From a checkpoint of a small transformer trained on Wikipedia.
Size: 5 heads of 64, MLP 832 SwiGLU, 29.8M parameters.
Architecture: RMSNorm before each block, rotary positions, no biases in attention or MLP, untied embeddings.
Training: a variant of Adam for these matrices, 701M tokens, 10692 steps.
Each number is 50 + 10 x the weight over its row's rms, rounded and kept within 0 to 99. Layers, rows and columns count from 0. The size before them is the row's rms in percent of the matrix's.

# up: layer 3 MLP up, 832x320, rms 0.0361, rows 260-294, columns 64-127
# down: layer 3 MLP down (transposed), 832x320, rms 0.0286, rows 260-294, columns 64-127
# gate: layer 3 MLP gate, 832x320, rms 0.0373, rows 261-295, columns 64-127
up260 105:47 48 56 62 46 60 38 35 42 45 45 66 40 72 57 42 48 48 53 68 35 74 39 27 49 53 41 38 61 45 60 52 40 71 28 46 39 41 42 60 35 36 65 56 52 49 53 46 59 69 49 31 52 62 42 43 43 39 54 66 49 59 61 42
down260 104:75 53 38 39 53 46 58 39 27 59 61 49 56 49 55 46 60 61 64 51 63 50 46 53 56 55 42 53 41 47 62 55 52 66 34 74 46 74 53 37 39 61 45 46 45 51 49 50 44 49 54 46 47 84 63 52 34 43 46 51 42 32 62 50
gate261 099:60 59 47 40 48 57 59 45 61 48 46 45 45 43 53 63 54 62 64 35 53 35 39 71 56 54 52 46 35 45 51 62 40 44 63 64 62 48 53 43 43 51 49 49 55 31 51 41 55 40 24 53 57 52 55 33 42 54 57 51 56 33 47 53
up261 098:50 41 58 56 53 55 54 54 49 40 60 51 52 69 42 50 64 56 44 45 46 60 63 50 54 33 48 56 45 56 48 44 65 70 42 65 43 69 49 38 38 48 36 34 51 63 44 23 36 43 46 48 58 37 26 63 56 38 60 53 45 42 52 62
down261 097:66 53 36 58 43 58 60 61 47 41 46 55 45 57 56 51 39 42 40 45 38 66 26 66 51 58 50 54 54 33 37 64 55 54 53 51 36 48 35 44 53 46 35 47 55 20 44 33 53 57 60 59 50 27 49 48 51 53 58 38 57 46 41 49
gate262 101:35 51 35 40 29 67 57 21 52 69 67 56 51 76 49 48 29 54 51 41 44 48 49 53 42 38 57 35 74 64 48 56 49 50 55 42 58 48 58 54 38 47 42 49 74 35 59 55 49 44 42 40 52 62 45 40 48 50 42 40 61 50 58 55
up262 103:55 35 45 49 43 50 57 27 39 54 60 62 59 64 50 36 41 62 54 50 60 33 40 66 37 47 57 41 46 46 58 60 63 50 57 38 53 43 51 32 38 60 55 59 50 49 44 40 66 58 41 43 61 55 62 56 51 51 43 49 51 53 43 68
down262 094:51 48 51 45 49 38 50 61 56 55 48 49 44 41 27 38 64 49 59 58 68 64 57 42 54 44 62 62 32 42 61 45 46 53 46 55 35 60 45 62 46 40 49 52 81 40 56 59 53 48 67 65 53 76 62 44 38 44 72 33 59 76 52 41
gate263 099:56 37 57 60 40 74 59 58 56 46 56 62 39 61 42 57 46 31 50 50 59 51 61 51 32 52 62 52 42 54 45 47 37 47 58 51 34 44 44 72 44 58 51 42 58 49 44 37 51 38 51 40 45 34 46 55 53 56 39 51 56 45 41 51
up263 102:51 58 48 44 47 45 56 38 60 53 46 34 50 62 51 57 58 34 33 57 66 25 48 23 52 68 59 30 60 72 57 58 58 36 59 54 51 50 61 38 65 54 51 32 41 57 33 52 39 55 55 47 48 39 50 42 35 64 43 65 56 47 49 44
down263 105:46 57 45 60 44 54 40 32 71 37 61 41 59 58 43 63 72 24 61 54 57 46 56 57 51 62 79 53 56 62 49 49 48 49 16 61 61 47 39 36 53 59 38 51 40 49 37 59 34 56 52 47 47 59 48 53 42 43 42 46 57 47 43 40
gate264 105:55 63 60 37 59 33 57 35 52 60 39 32 45 46 46 44 62 46 58 50 63 52 42 49 57 54 58 57 43 47 40 47 38 58 49 56 45 50 44 36 61 31 54 61 33 46 45 43 43 60 43 44 41 48 60 45 49 53 61 58 58 40 51 33
up264 107:49 49 55 48 39 53 43 50 51 45 31 53 63 56 47 44 35 45 62 48 47 38 42 62 65 49 54 51 44 38 47 47 29 68 62 50 38 56 47 40 47 45 46 59 58 47 47 65 57 48 52 42 57 46 44 29 52 45 46 47 55 36 52 67
down264 106:35 53 38 46 49 62 55 62 60 45 38 37 55 51 47 50 46 56 40 76 63 32 71 55 57 53 61 44 48 52 53 45 57 46 41 41 50 65 41 58 28 66 66 34 71 60 51 51 57 39 45 43 51 66 53 48 43 54 36 52 44 31 62 53
gate265 100:49 57 30 54 52 42 68 63 58 61 43 49 41 38 41 41 43 39 37 50 40 40 59 64 50 42 34 51 52 40 34 49 39 62 52 68 54 54 45 51 45 40 53 40 53 63 46 48 37 34 61 39 60 55 56 60 53 53 66 59 58 51 40 60
up265 101:55 43 68 40 45 52 59 62 40 62 62 55 55 58 63 56 54 61 52 47 57 65 52 36 47 48 54 37 45 42 38 52 61 72 42 53 53 40 46 49 32 58 36 52 62 50 46 48 68 46 45 46 34 50 62 55 45 53 59 46 43 55 29 35
down265 100:38 45 57 37 42 44 64 52 44 57 42 57 39 51 58 35 51 39 57 49 54 58 54 41 48 72 44 58 38 48 51 46 54 43 23 50 48 47 33 48 52 46 51 40 47 46 42 43 61 53 57 41 59 78 44 48 62 67 52 33 37 51 70 57
gate266 097:54 39 53 42 35 49 59 53 44 60 36 46 48 33 39 70 55 47 55 67 59 62 61 68 33 51 43 56 49 65 38 56 48 52 53 52 58 38 42 57 56 50 38 57 56 67 59 45 58 44 60 63 51 51 62 38 40 45 36 47 62 41 53 65
up266 093:48 49 47 61 76 62 57 60 55 39 39 54 39 52 68 46 38 58 44 41 59 33 65 44 63 40 57 48 39 35 62 48 42 55 61 70 62 58 59 40 48 57 64 47 45 44 48 51 39 54 55 46 43 36 52 54 51 61 51 62 66 55 38 48
down266 097:56 48 51 37 37 50 49 37 38 76 36 63 37 39 42 58 42 79 34 60 62 47 61 58 31 40 41 47 38 41 40 50 33 53 49 60 40 54 58 40 43 56 52 44 51 64 51 48 44 59 44 48 63 64 51 42 50 49 43 36 67 37 57 57
gate267 103:42 49 55 56 63 81 57 35 50 57 75 49 43 40 41 50 48 70 53 64 62 49 59 41 62 36 54 48 32 35 40 18 46 43 59 40 40 49 50 44 41 61 71 56 53 30 56 52 46 52 52 46 43 51 56 50 45 48 49 50 45 40 47 33
up267 098:48 65 32 51 57 48 20 48 51 55 56 41 45 55 58 52 56 38 51 65 48 57 51 44 53 58 48 49 49 51 48 42 56 48 65 60 44 56 51 48 33 41 35 30 41 30 62 49 49 31 56 37 42 58 50 39 40 44 49 69 63 51 46 36
down267 099:37 45 33 56 39 46 66 35 54 39 30 57 58 58 54 62 35 31 24 40 34 63 53 49 43 44 48 60 41 66 52 41 65 29 38 67 39 60 49 69 54 40 53 47 54 68 47 63 58 54 42 58 56 48 40 48 42 60 55 63 78 69 53 45
gate268 103:49 65 47 51 34 68 49 40 71 54 66 41 34 52 53 54 55 37 53 38 67 72 42 44 48 52 72 44 54 58 51 46 64 53 60 40 51 49 56 45 51 48 64 53 35 43 45 42 41 66 53 53 51 37 62 36 49 49 50 62 41 53 62 64
up268 102:47 59 52 42 36 43 46 52 65 54 66 47 57 53 44 52 44 56 49 42 52 66 31 58 54 60 64 46 33 37 50 38 68 66 43 46 61 36 46 40 57 48 67 66 35 42 32 48 65 59 56 44 46 46 59 52 59 63 42 65 40 48 43 58
down268 099:51 55 46 39 61 45 47 56 62 33 74 66 59 40 40 39 65 50 51 60 40 48 54 50 46 42 46 44 47 39 49 57 57 65 47 62 45 58 49 57 50 44 53 78 53 54 59 59 52 35 65 44 41 68 41 69 55 57 61 61 58 59 34 71
gate269 102:34 40 59 41 35 47 40 36 70 51 54 66 39 55 44 50 50 53 68 49 42 76 48 45 45 17 49 62 65 50 49 52 45 59 35 48 49 56 77 43 54 49 41 60 61 63 42 65 32 60 52 50 59 39 50 46 49 44 47 36 64 35 45 35
up269 101:49 43 38 62 50 51 50 60 38 45 56 57 55 46 45 56 38 47 43 47 55 35 63 55 39 74 55 66 47 37 45 41 41 43 56 49 66 38 41 46 46 39 53 33 32 32 64 41 40 41 53 48 48 43 63 77 57 59 50 64 38 49 57 61
down269 104:42 46 43 43 37 61 41 47 56 44 38 68 42 51 44 58 51 59 36 55 53 55 55 40 49 50 69 73 46 43 35 47 67 57 41 64 55 70 72 32 46 56 34 56 43 58 56 52 53 61 62 52 48 36 73 50 58 52 54 50 36 40 39 57
gate270 112:29 43 35 62 47 65 45 42 44 46 63 54 49 62 26 68 51 48 42 49 45 30 43 70 44 49 46 47 62 50 33 61 34 50 58 45 66 48 45 28 65 40 46 46 39 47 38 51 58 57 44 45 59 46 60 42 54 42 65 63 52 50 70 45
up270 106:52 44 63 52 65 54 47 35 57 33 57 39 55 55 49 33 77 44 58 53 58 35 36 41 48 66 52 46 62 46 58 46 55 51 58 44 49 48 34 51 61 49 46 43 35 48 57 32 45 52 47 46 58 54 42 52 66 52 60 56 50 68 68 51
down270 109:45 43 45 38 64 56 70 23 37 51 47 52 32 51 64 41 61 46 55 53 47 25 47 47 45 73 39 63 42 45 49 37 55 61 51 44 59 51 33 51 36 54 52 61 51 42 66 36 38 44 54 67 48 50 40 29 39 27 44 59 62 58 55 38
gate271 100:49 36 57 28 35 54 46 51 66 41 50 33 46 57 49 68 38 42 56 56 53 57 53 32 50 39 33 36 41 46 54 41 53 62 59 54 45 60 63 48 53 60 55 42 32 56 52 36 52 52 56 58 47 41 44 57 50 41 64 36 57 51 41 35
up271 102:55 51 53 42 38 50 55 33 45 58 52 52 46 35 35 49 67 49 45 39 59 35 54 57 68 66 40 40 38 50 49 64 58 49 39 42 57 54 39 49 49 38 49 46 57 47 70 61 60 58 44 52 58 44 50 59 59 55 30 72 53 51 56 43
down271 101:73 44 44 34 27 51 44 25 42 46 56 44 46 35 36 61 56 47 61 49 58 33 44 44 62 63 45 46 27 54 48 46 54 52 39 47 59 45 59 35 52 35 58 56 37 41 57 46 51 46 51 53 53 52 46 48 49 41 49 48 53 47 51 46
gate272 100:32 61 52 43 52 49 46 52 60 39 47 50 61 43 59 64 31 27 48 62 43 30 76 58 52 49 38 46 43 41 31 63 51 63 48 61 56 61 51 59 43 39 68 64 27 45 43 46 45 48 70 73 44 55 35 60 39 43 69 72 49 67 68 38
up272 104:55 34 53 65 39 43 44 51 58 47 48 48 55 55 33 48 61 57 57 37 45 43 34 63 39 62 54 53 70 50 45 35 57 54 54 52 62 53 51 50 54 64 47 43 64 53 53 31 52 60 53 36 68 53 48 39 49 64 63 28 44 39 53 44
down272 105:53 71 52 33 61 44 41 64 57 36 54 51 44 33 70 54 55 59 42 44 67 34 52 51 36 52 42 41 50 45 50 40 56 52 38 49 46 70 66 62 42 49 40 52 44 38 46 58 61 34 52 38 56 55 51 53 53 44 42 59 35 65 46 47
gate273 099:43 49 44 48 53 61 69 59 56 47 52 38 51 49 52 51 43 39 52 43 38 46 41 49 42 50 30 53 62 59 53 51 51 51 59 50 55 64 28 51 34 83 70 51 43 55 43 60 47 50 43 60 29 52 50 47 61 44 39 48 54 36 57 51
up273 099:29 46 52 67 48 31 76 52 42 64 49 48 63 50 48 64 34 58 29 44 55 53 47 67 39 41 44 40 46 66 44 26 32 52 57 49 52 36 49 57 48 51 40 60 33 51 46 43 43 43 54 51 61 36 53 50 43 31 49 35 45 46 53 42
down273 095:44 53 38 50 41 41 62 52 57 57 54 40 45 46 52 65 54 63 49 45 52 56 36 52 49 37 57 58 45 49 30 44 43 44 50 49 55 48 46 50 45 44 36 59 45 50 54 41 49 46 67 54 65 49 61 64 56 51 53 56 62 53 59 39
gate274 099:61 57 55 43 57 49 37 41 55 59 54 52 31 43 57 49 49 27 53 44 51 60 60 46 24 42 59 34 42 40 56 52 49 33 74 59 39 53 60 45 54 47 46 34 43 46 50 70 41 38 28 54 38 58 58 56 43 61 57 56 42 47 56 51
up274 100:46 66 64 61 31 54 31 31 62 60 46 42 49 51 68 61 40 32 46 60 47 49 35 52 52 46 46 50 47 44 53 53 29 52 67 46 37 46 67 52 50 63 49 50 48 59 45 49 55 54 53 44 44 61 66 56 57 46 54 35 55 43 32 52
down274 092:52 61 54 36 49 58 49 36 51 73 39 43 56 69 60 44 44 64 62 64 39 54 44 46 51 58 40 58 38 57 45 57 33 39 55 56 48 67 42 66 64 52 44 46 54 46 52 54 55 38 38 51 61 57 65 44 59 33 51 56 53 55 37 39
gate275 097:62 35 54 45 46 50 47 48 64 41 48 43 41 51 74 68 53 52 44 44 51 63 46 65 65 46 55 44 65 64 61 39 35 61 51 38 51 46 62 57 53 49 53 42 40 51 58 53 44 42 57 36 46 54 59 47 58 36 58 50 45 63 41 42
up275 098:59 47 44 48 55 45 59 45 50 55 60 60 63 50 35 52 46 28 67 46 35 37 55 42 41 48 50 58 53 65 45 65 46 63 57 42 46 43 55 57 39 51 38 51 64 57 36 54 63 59 54 68 54 50 53 72 53 51 56 65 50 43 43 63
down275 094:48 37 59 62 55 38 46 40 45 59 53 44 54 60 39 42 36 52 52 43 43 48 60 45 37 59 44 60 46 39 45 68 57 50 53 51 52 46 59 51 47 58 51 56 29 44 47 61 65 41 55 66 63 15 68 57 58 51 53 57 52 34 48 50
gate276 103:53 65 58 58 44 63 56 46 40 55 40 58 50 56 51 46 56 50 33 54 43 47 44 41 45 38 43 70 56 44 59 57 47 55 65 56 44 47 39 46 50 47 53 38 42 64 49 40 44 57 47 44 59 40 41 47 55 62 51 66 66 59 53 57
up276 096:58 70 59 57 58 44 56 54 47 67 33 50 46 37 51 45 49 63 39 67 57 49 42 45 52 50 47 45 48 38 39 55 64 61 61 35 37 45 40 55 39 38 32 68 50 36 40 52 61 55 39 57 45 60 36 41 64 58 48 51 63 63 40 41
down276 100:52 72 46 37 50 51 42 68 42 71 40 56 72 36 48 47 38 52 46 41 63 51 45 42 61 39 64 37 47 41 44 46 51 59 55 37 39 44 47 42 39 49 25 46 44 50 62 35 63 43 62 66 40 64 43 43 51 42 56 35 60 59 47 43
gate277 096:66 52 53 60 40 38 71 47 41 46 41 41 57 48 65 60 50 48 51 59 35 45 61 71 57 65 71 46 64 48 52 60 29 66 48 32 42 62 55 64 51 44 60 54 37 50 65 38 48 57 46 57 57 57 57 39 44 46 62 54 63 55 47 27
up277 100:43 43 52 57 43 47 47 69 50 42 50 55 40 65 39 52 42 53 69 34 44 51 38 61 48 50 67 42 62 53 39 39 41 49 69 50 49 48 47 38 67 37 53 50 46 59 47 52 63 59 56 62 50 44 48 68 31 47 59 52 66 41 43 42
down277 097:47 44 52 43 52 57 60 50 46 63 52 30 53 48 48 52 71 44 41 51 45 40 64 54 41 53 64 44 42 52 58 82 49 34 42 51 47 52 48 58 48 44 58 46 60 63 63 56 38 41 46 54 60 52 49 22 46 67 49 49 56 53 42 61
gate278 104:40 41 52 57 20 33 59 43 58 54 57 45 47 43 41 82 60 42 39 36 63 57 54 46 39 53 70 53 55 48 28 62 40 44 38 48 49 45 51 38 57 45 45 32 58 52 61 50 46 77 57 56 72 36 65 56 50 52 37 47 49 34 44 53
up278 102:55 47 62 56 39 40 58 43 56 49 59 31 50 67 56 70 48 46 42 50 53 52 47 43 47 67 58 62 63 52 42 57 36 61 37 46 49 48 55 56 50 59 36 38 56 57 44 48 35 58 46 58 63 40 43 61 49 37 38 59 23 41 52 78
down278 101:69 57 62 31 57 54 42 52 51 31 51 47 52 36 47 42 58 60 46 44 46 37 42 49 45 49 44 43 49 59 36 70 72 47 55 51 54 48 32 46 54 70 51 53 26 47 63 64 62 37 60 54 40 68 52 42 60 56 57 51 67 58 61 31
gate279 104:41 60 48 39 59 57 26 59 52 65 46 56 35 48 58 49 46 69 54 55 56 53 40 33 55 47 38 48 49 39 28 41 46 47 45 57 50 40 33 40 54 55 49 51 56 68 58 44 49 54 52 42 41 60 55 63 59 34 69 45 65 37 68 73
up279 103:46 50 59 68 47 56 44 47 36 54 53 48 45 48 49 35 46 43 60 53 66 53 60 45 45 47 28 31 58 59 44 58 44 52 48 44 38 55 38 67 61 69 42 52 47 45 40 54 43 39 45 61 41 33 45 42 42 54 55 36 60 54 67 61
down279 109:55 38 66 64 60 49 44 64 38 59 51 68 52 59 45 59 49 36 52 49 50 63 56 24 48 48 43 70 55 34 40 55 63 41 58 41 57 40 42 35 67 56 47 64 48 51 45 48 62 37 54 42 51 33 40 57 32 59 56 54 47 47 46 49
gate280 092:45 44 33 36 58 52 68 60 55 64 52 66 43 50 63 56 55 54 43 54 58 49 57 63 54 53 60 40 54 55 43 45 55 48 57 55 56 47 59 48 49 39 56 47 45 45 49 61 45 60 61 51 60 35 45 60 62 59 50 25 69 42 46 42
up280 096:53 58 62 47 41 58 51 49 44 43 56 74 48 50 66 52 44 48 46 54 42 43 46 38 29 61 43 52 55 58 59 51 45 59 47 48 51 60 73 61 48 59 67 35 46 49 48 50 49 56 35 41 56 40 64 46 37 63 36 44 61 55 40 60
down280 095:53 46 53 61 45 51 50 52 64 58 43 32 56 39 34 46 43 37 56 33 64 52 62 45 67 57 34 55 51 66 44 70 37 74 51 46 50 41 62 53 57 48 64 42 44 43 44 47 42 39 55 56 62 34 47 35 25 55 49 43 63 49 61 47
gate281 102:51 55 53 43 57 44 38 47 60 39 67 35 26 40 32 62 42 36 52 61 47 60 31 32 42 41 37 49 55 42 51 30 31 51 65 33 64 44 59 42 38 66 56 58 39 53 41 50 57 32 47 70 42 50 55 51 62 36 55 52 61 54 48 42
up281 100:48 48 58 42 36 37 54 34 52 47 64 33 53 42 31 66 59 51 41 42 43 60 26 58 46 52 44 46 63 37 54 38 36 63 48 34 52 52 35 30 42 45 41 57 45 44 46 59 58 58 38 51 39 47 46 51 39 58 54 45 46 42 49 34
down281 100:44 51 42 53 44 47 58 46 30 64 43 60 49 47 36 42 52 55 39 37 47 54 47 31 39 50 60 42 42 32 43 53 59 48 47 76 38 61 43 47 47 36 54 55 52 40 47 38 52 49 58 50 58 57 43 44 53 53 52 46 65 44 51 50
gate282 096:55 42 50 38 38 33 63 41 61 54 33 54 68 37 70 41 57 62 45 36 46 46 52 51 32 37 46 45 47 64 56 41 59 48 33 59 43 52 24 76 61 43 42 52 52 45 49 60 48 59 43 35 33 53 65 36 46 53 58 38 60 35 46 63
up282 100:68 59 57 55 64 56 40 37 32 43 57 40 55 48 50 70 52 49 50 46 49 42 59 66 45 63 50 43 38 55 50 59 52 61 70 48 38 46 44 49 34 61 50 55 51 50 44 45 59 77 49 54 61 62 59 43 49 66 45 46 28 50 57 33
down282 097:56 57 57 52 44 33 46 59 57 67 40 52 30 60 40 58 53 52 51 52 71 45 46 43 67 66 57 55 46 47 28 47 50 50 52 39 19 55 60 59 30 47 60 37 39 46 36 57 58 29 58 51 63 43 51 44 51 51 41 52 62 42 53 49
gate283 095:45 52 42 50 59 39 58 66 62 36 57 50 41 59 59 68 48 53 41 65 45 65 65 46 27 42 39 46 40 40 33 57 39 56 65 65 59 51 39 56 48 46 71 51 56 40 61 47 47 57 53 51 45 55 42 46 49 66 67 73 51 56 55 67
up283 097:48 45 31 48 56 79 31 39 49 46 30 63 48 36 53 60 58 49 46 56 68 42 52 45 51 60 46 50 47 53 56 56 56 58 48 43 56 49 67 30 58 33 70 69 49 37 43 52 50 33 44 52 56 54 35 54 36 42 51 43 51 60 47 51
down283 097:49 56 53 50 49 45 39 56 51 61 46 41 45 43 35 59 57 41 56 53 44 52 57 48 32 51 52 54 52 47 59 65 52 35 55 35 39 40 33 81 37 53 63 43 61 35 38 48 44 39 47 58 62 57 50 43 48 53 50 51 57 63 53 56
gate284 102:55 59 43 41 35 46 57 65 42 49 42 69 42 47 33 63 35 33 52 64 45 40 42 59 74 38 75 61 36 54 56 45 53 58 63 53 40 26 31 39 54 55 65 60 37 60 69 41 55 56 53 44 67 33 58 68 61 44 63 52 53 45 45 58
up284 099:36 44 64 52 65 38 46 66 59 64 35 42 42 33 60 29 55 48 42 42 56 51 65 57 51 31 64 47 42 62 50 44 48 43 58 46 30 36 55 55 50 47 50 64 57 54 43 64 54 41 47 61 56 40 44 54 40 65 49 68 48 64 56 37
down284 102:27 57 54 70 49 51 67 53 50 60 55 45 67 44 38 64 60 64 41 54 37 50 42 51 56 60 55 53 51 57 29 53 33 64 51 35 36 31 44 56 48 48 54 68 32 37 46 76 55 47 49 49 52 56 57 51 62 42 49 58 53 36 66 28
gate285 108:51 41 60 36 50 52 37 44 33 46 45 47 50 68 32 35 42 63 60 49 65 46 56 40 68 47 49 45 48 34 56 55 44 44 38 51 47 41 39 35 71 52 61 35 52 58 39 80 37 48 52 54 66 39 59 39 68 40 53 66 42 63 55 47
up285 104:54 64 43 45 53 62 55 45 55 52 48 58 52 55 59 38 50 46 69 55 62 41 51 56 43 52 45 61 49 40 42 52 34 45 59 42 61 40 47 52 25 60 43 44 55 57 64 23 56 36 60 53 61 50 34 62 37 29 59 74 62 40 44 50
down285 107:40 61 39 46 53 69 47 59 67 48 45 49 31 50 56 48 50 41 52 60 33 55 45 42 59 56 48 48 67 40 59 54 57 43 50 55 70 46 47 39 46 57 34 57 56 59 54 38 35 75 57 68 44 60 41 56 52 52 49 51 47 45 34 58
gate286 096:59 62 52 60 37 58 54 36 46 64 51 60 31 52 47 49 64 51 61 58 51 62 66 57 54 50 62 56 41 56 39 54 48 44 38 47 34 43 53 48 41 54 61 55 52 36 60 47 47 61 54 51 58 51 50 49 57 61 44 48 66 64 56 47
up286 097:55 56 60 49 54 53 44 47 42 53 35 55 63 51 33 54 57 47 43 52 46 44 48 45 63 42 49 42 51 63 55 61 59 61 42 61 53 49 52 44 40 51 65 41 58 66 42 44 44 33 29 59 52 60 52 63 40 52 53 42 33 39 57 46
down286 093:42 45 68 67 52 43 33 50 30 44 44 59 55 57 50 45 48 33 42 42 53 55 47 52 68 28 37 37 56 55 55 63 69 58 45 71 60 61 40 39 54 63 45 43 46 66 35 34 61 38 47 64 49 76 54 48 44 51 56 41 34 50 61 44
gate287 097:42 40 29 29 58 64 49 47 36 49 56 54 12 50 41 41 32 57 59 59 49 49 57 50 48 57 46 51 58 54 44 25 52 54 52 66 47 42 74 48 43 57 50 37 62 32 56 47 43 54 55 53 56 46 46 47 34 41 45 59 34 50 67 49
up287 101:51 58 45 47 42 61 32 63 48 60 41 37 45 53 47 48 39 46 69 51 43 38 56 54 30 67 48 48 58 35 46 31 58 45 48 39 42 57 46 64 53 49 50 38 69 41 51 55 51 28 41 56 43 47 35 49 45 57 37 67 41 47 54 30
down287 100:45 56 33 35 70 43 39 69 35 59 47 45 68 50 66 56 48 50 43 47 53 49 48 72 51 61 50 40 44 42 58 63 51 42 51 35 52 44 46 56 31 50 57 63 44 55 38 57 49 27 46 58 50 60 50 43 51 41 43 53 39 30 55 25
gate288 095:53 47 53 46 64 35 68 30 41 50 39 59 33 50 55 41 50 38 57 55 33 52 35 51 43 60 37 52 47 62 67 54 38 36 63 47 40 51 45 48 56 53 54 49 58 48 55 53 43 33 43 64 56 65 41 51 59 61 67 39 57 62 41 49
up288 098:34 49 51 47 43 42 45 46 44 29 28 27 49 58 55 58 50 41 54 56 60 43 53 63 46 48 74 46 41 61 46 69 70 69 41 62 41 60 64 75 50 38 57 50 47 65 58 61 41 40 65 43 44 52 63 48 40 48 43 58 57 43 59 59
down288 100:55 40 45 41 48 48 60 53 50 59 40 48 60 45 41 53 64 47 42 64 54 66 45 33 56 59 36 39 56 64 48 45 57 63 66 43 48 29 53 59 78 49 36 68 33 55 67 47 50 38 60 55 55 45 35 72 43 47 51 50 56 72 33 79
gate289 103:57 52 34 54 60 70 57 60 49 43 50 38 30 57 59 35 53 55 42 53 74 57 46 41 45 41 51 54 71 59 46 60 41 42 44 29 56 54 69 71 47 45 33 35 41 60 32 72 52 44 58 42 40 41 42 26 36 45 70 62 44 56 63 41
up289 102:48 39 49 49 30 42 39 65 33 32 54 56 48 57 30 40 58 45 53 57 45 62 55 45 47 54 63 51 42 39 33 41 64 48 57 30 49 62 68 41 55 68 54 61 46 58 51 40 72 50 47 56 60 52 52 62 40 30 43 39 53 53 55 52
down289 105:50 46 56 60 43 36 49 58 52 37 41 46 61 55 40 51 62 58 55 44 45 56 50 44 58 62 52 42 24 51 38 47 54 59 52 43 37 60 33 38 57 47 40 62 54 48 50 40 64 59 47 33 67 67 69 45 54 51 62 21 46 57 58 49
gate290 101:59 35 49 51 51 68 42 51 57 39 45 33 57 48 49 55 44 36 48 50 29 46 49 58 42 49 30 45 52 60 41 51 51 50 42 46 36 49 37 49 43 60 61 32 49 43 49 55 38 50 40 52 54 50 56 38 47 70 53 62 54 48 64 30
up290 105:62 47 58 74 55 46 49 54 44 36 47 44 52 56 62 45 57 52 49 56 32 49 40 63 32 51 53 46 44 68 60 41 48 42 55 41 42 39 48 65 50 67 51 49 64 35 53 44 60 51 36 48 42 54 45 38 53 74 59 41 57 28 55 38
down290 104:45 26 54 55 51 38 51 35 59 44 50 40 54 53 56 45 42 49 46 39 40 43 51 68 44 49 67 33 63 42 47 59 77 37 47 74 42 45 48 55 61 56 55 48 65 48 56 34 52 41 42 63 34 30 49 61 56 59 38 62 42 48 46 57
gate291 102:60 66 47 65 43 53 58 64 49 45 25 47 67 47 68 57 40 43 44 61 63 54 59 51 34 57 52 36 52 46 47 58 41 49 64 38 48 33 70 28 58 62 55 43 64 65 43 47 43 33 46 49 44 33 48 57 64 48 48 41 33 51 66 37
up291 105:50 55 45 62 45 41 25 57 42 44 35 53 37 36 28 63 54 32 40 49 45 45 46 59 36 52 60 61 49 34 63 48 61 64 63 39 53 54 45 34 41 62 57 49 58 60 35 54 67 63 59 58 45 46 57 58 57 48 36 53 70 40 39 56
down291 101:66 49 55 54 63 55 30 39 51 66 59 53 62 57 38 38 50 51 47 48 42 33 45 55 45 37 46 50 51 31 53 40 52 55 44 63 29 58 32 44 45 52 39 56 39 43 59 55 55 51 50 63 62 67 41 38 27 50 40 47 75 41 38 34
gate292 094:60 35 53 37 50 61 56 45 41 69 40 60 22 42 39 47 53 39 53 27 55 56 33 34 58 73 54 41 40 56 63 32 45 56 54 42 49 38 55 40 39 59 47 50 38 44 49 63 41 61 42 41 53 52 45 53 40 44 51 37 57 54 64 56
up292 091:45 58 38 53 35 39 57 56 74 42 56 33 62 47 64 52 46 44 52 66 54 59 60 44 49 38 54 44 43 51 40 41 40 39 47 47 51 50 49 38 65 58 48 37 48 65 52 53 50 53 67 50 32 35 39 56 48 35 44 46 36 55 48 57
down292 092:46 35 59 51 39 52 61 47 56 55 44 34 65 39 56 48 46 63 54 69 57 47 58 38 57 41 38 53 53 63 61 49 36 64 39 50 43 41 67 46 51 62 41 42 46 70 56 48 54 53 61 44 49 42 66 36 37 63 41 51 52 49 47 48
gate293 097:54 56 51 42 51 46 40 47 59 59 43 33 49 62 54 63 62 60 44 63 66 55 64 44 52 65 58 26 66 55 36 55 57 42 39 60 67 50 47 40 42 46 48 33 56 53 50 39 64 46 57 39 33 59 30 55 71 52 59 46 42 52 55 40
up293 099:37 56 44 42 52 38 49 46 54 59 53 43 48 66 51 48 57 59 63 65 42 57 56 41 66 39 48 54 59 52 52 41 52 64 50 56 58 67 74 49 74 59 26 72 54 43 52 47 65 54 46 42 61 56 48 45 50 55 50 49 52 67 51 51
down293 099:41 46 53 36 69 43 57 53 30 52 48 53 66 50 45 45 63 60 52 47 47 59 53 49 24 48 49 41 44 56 38 45 59 68 37 51 46 46 59 64 53 46 36 51 58 29 47 48 51 53 52 40 46 45 68 55 41 51 36 40 42 55 50 42
gate294 093:54 68 48 52 32 55 55 48 45 63 57 45 47 58 33 52 62 39 47 53 43 48 30 62 48 48 48 53 55 53 36 49 52 45 57 40 43 61 48 70 66 53 43 42 36 38 51 58 46 49 39 72 40 62 53 42 48 58 54 49 58 51 60 53
up294 102:50 52 60 51 56 58 56 56 43 38 48 52 59 52 49 56 42 57 48 57 41 45 55 45 52 63 35 38 35 39 41 45 75 70 47 39 39 49 37 48 72 50 33 58 49 52 40 57 66 53 65 37 30 57 52 56 61 39 54 55 35 67 37 39
down294 099:55 49 65 65 44 51 54 28 50 43 66 42 63 67 62 32 50 43 47 47 62 50 59 56 47 31 71 63 50 48 35 39 49 53 44 53 42 48 52 52 29 63 45 53 47 57 60 50 48 49 40 47 52 52 61 42 41 42 66 41 45 38 58 37
gate295 097:42 39 55 54 55 49 43 53 44 59 24 68 59 53 56 56 58 62 46 52 43 57 42 42 29 61 40 38 45 41 52 66 45 52 36 47 48 58 54 43 53 54 52 60 49 38 45 63 55 53 54 37 60 44 31 47 42 48 52 58 29 32 47 34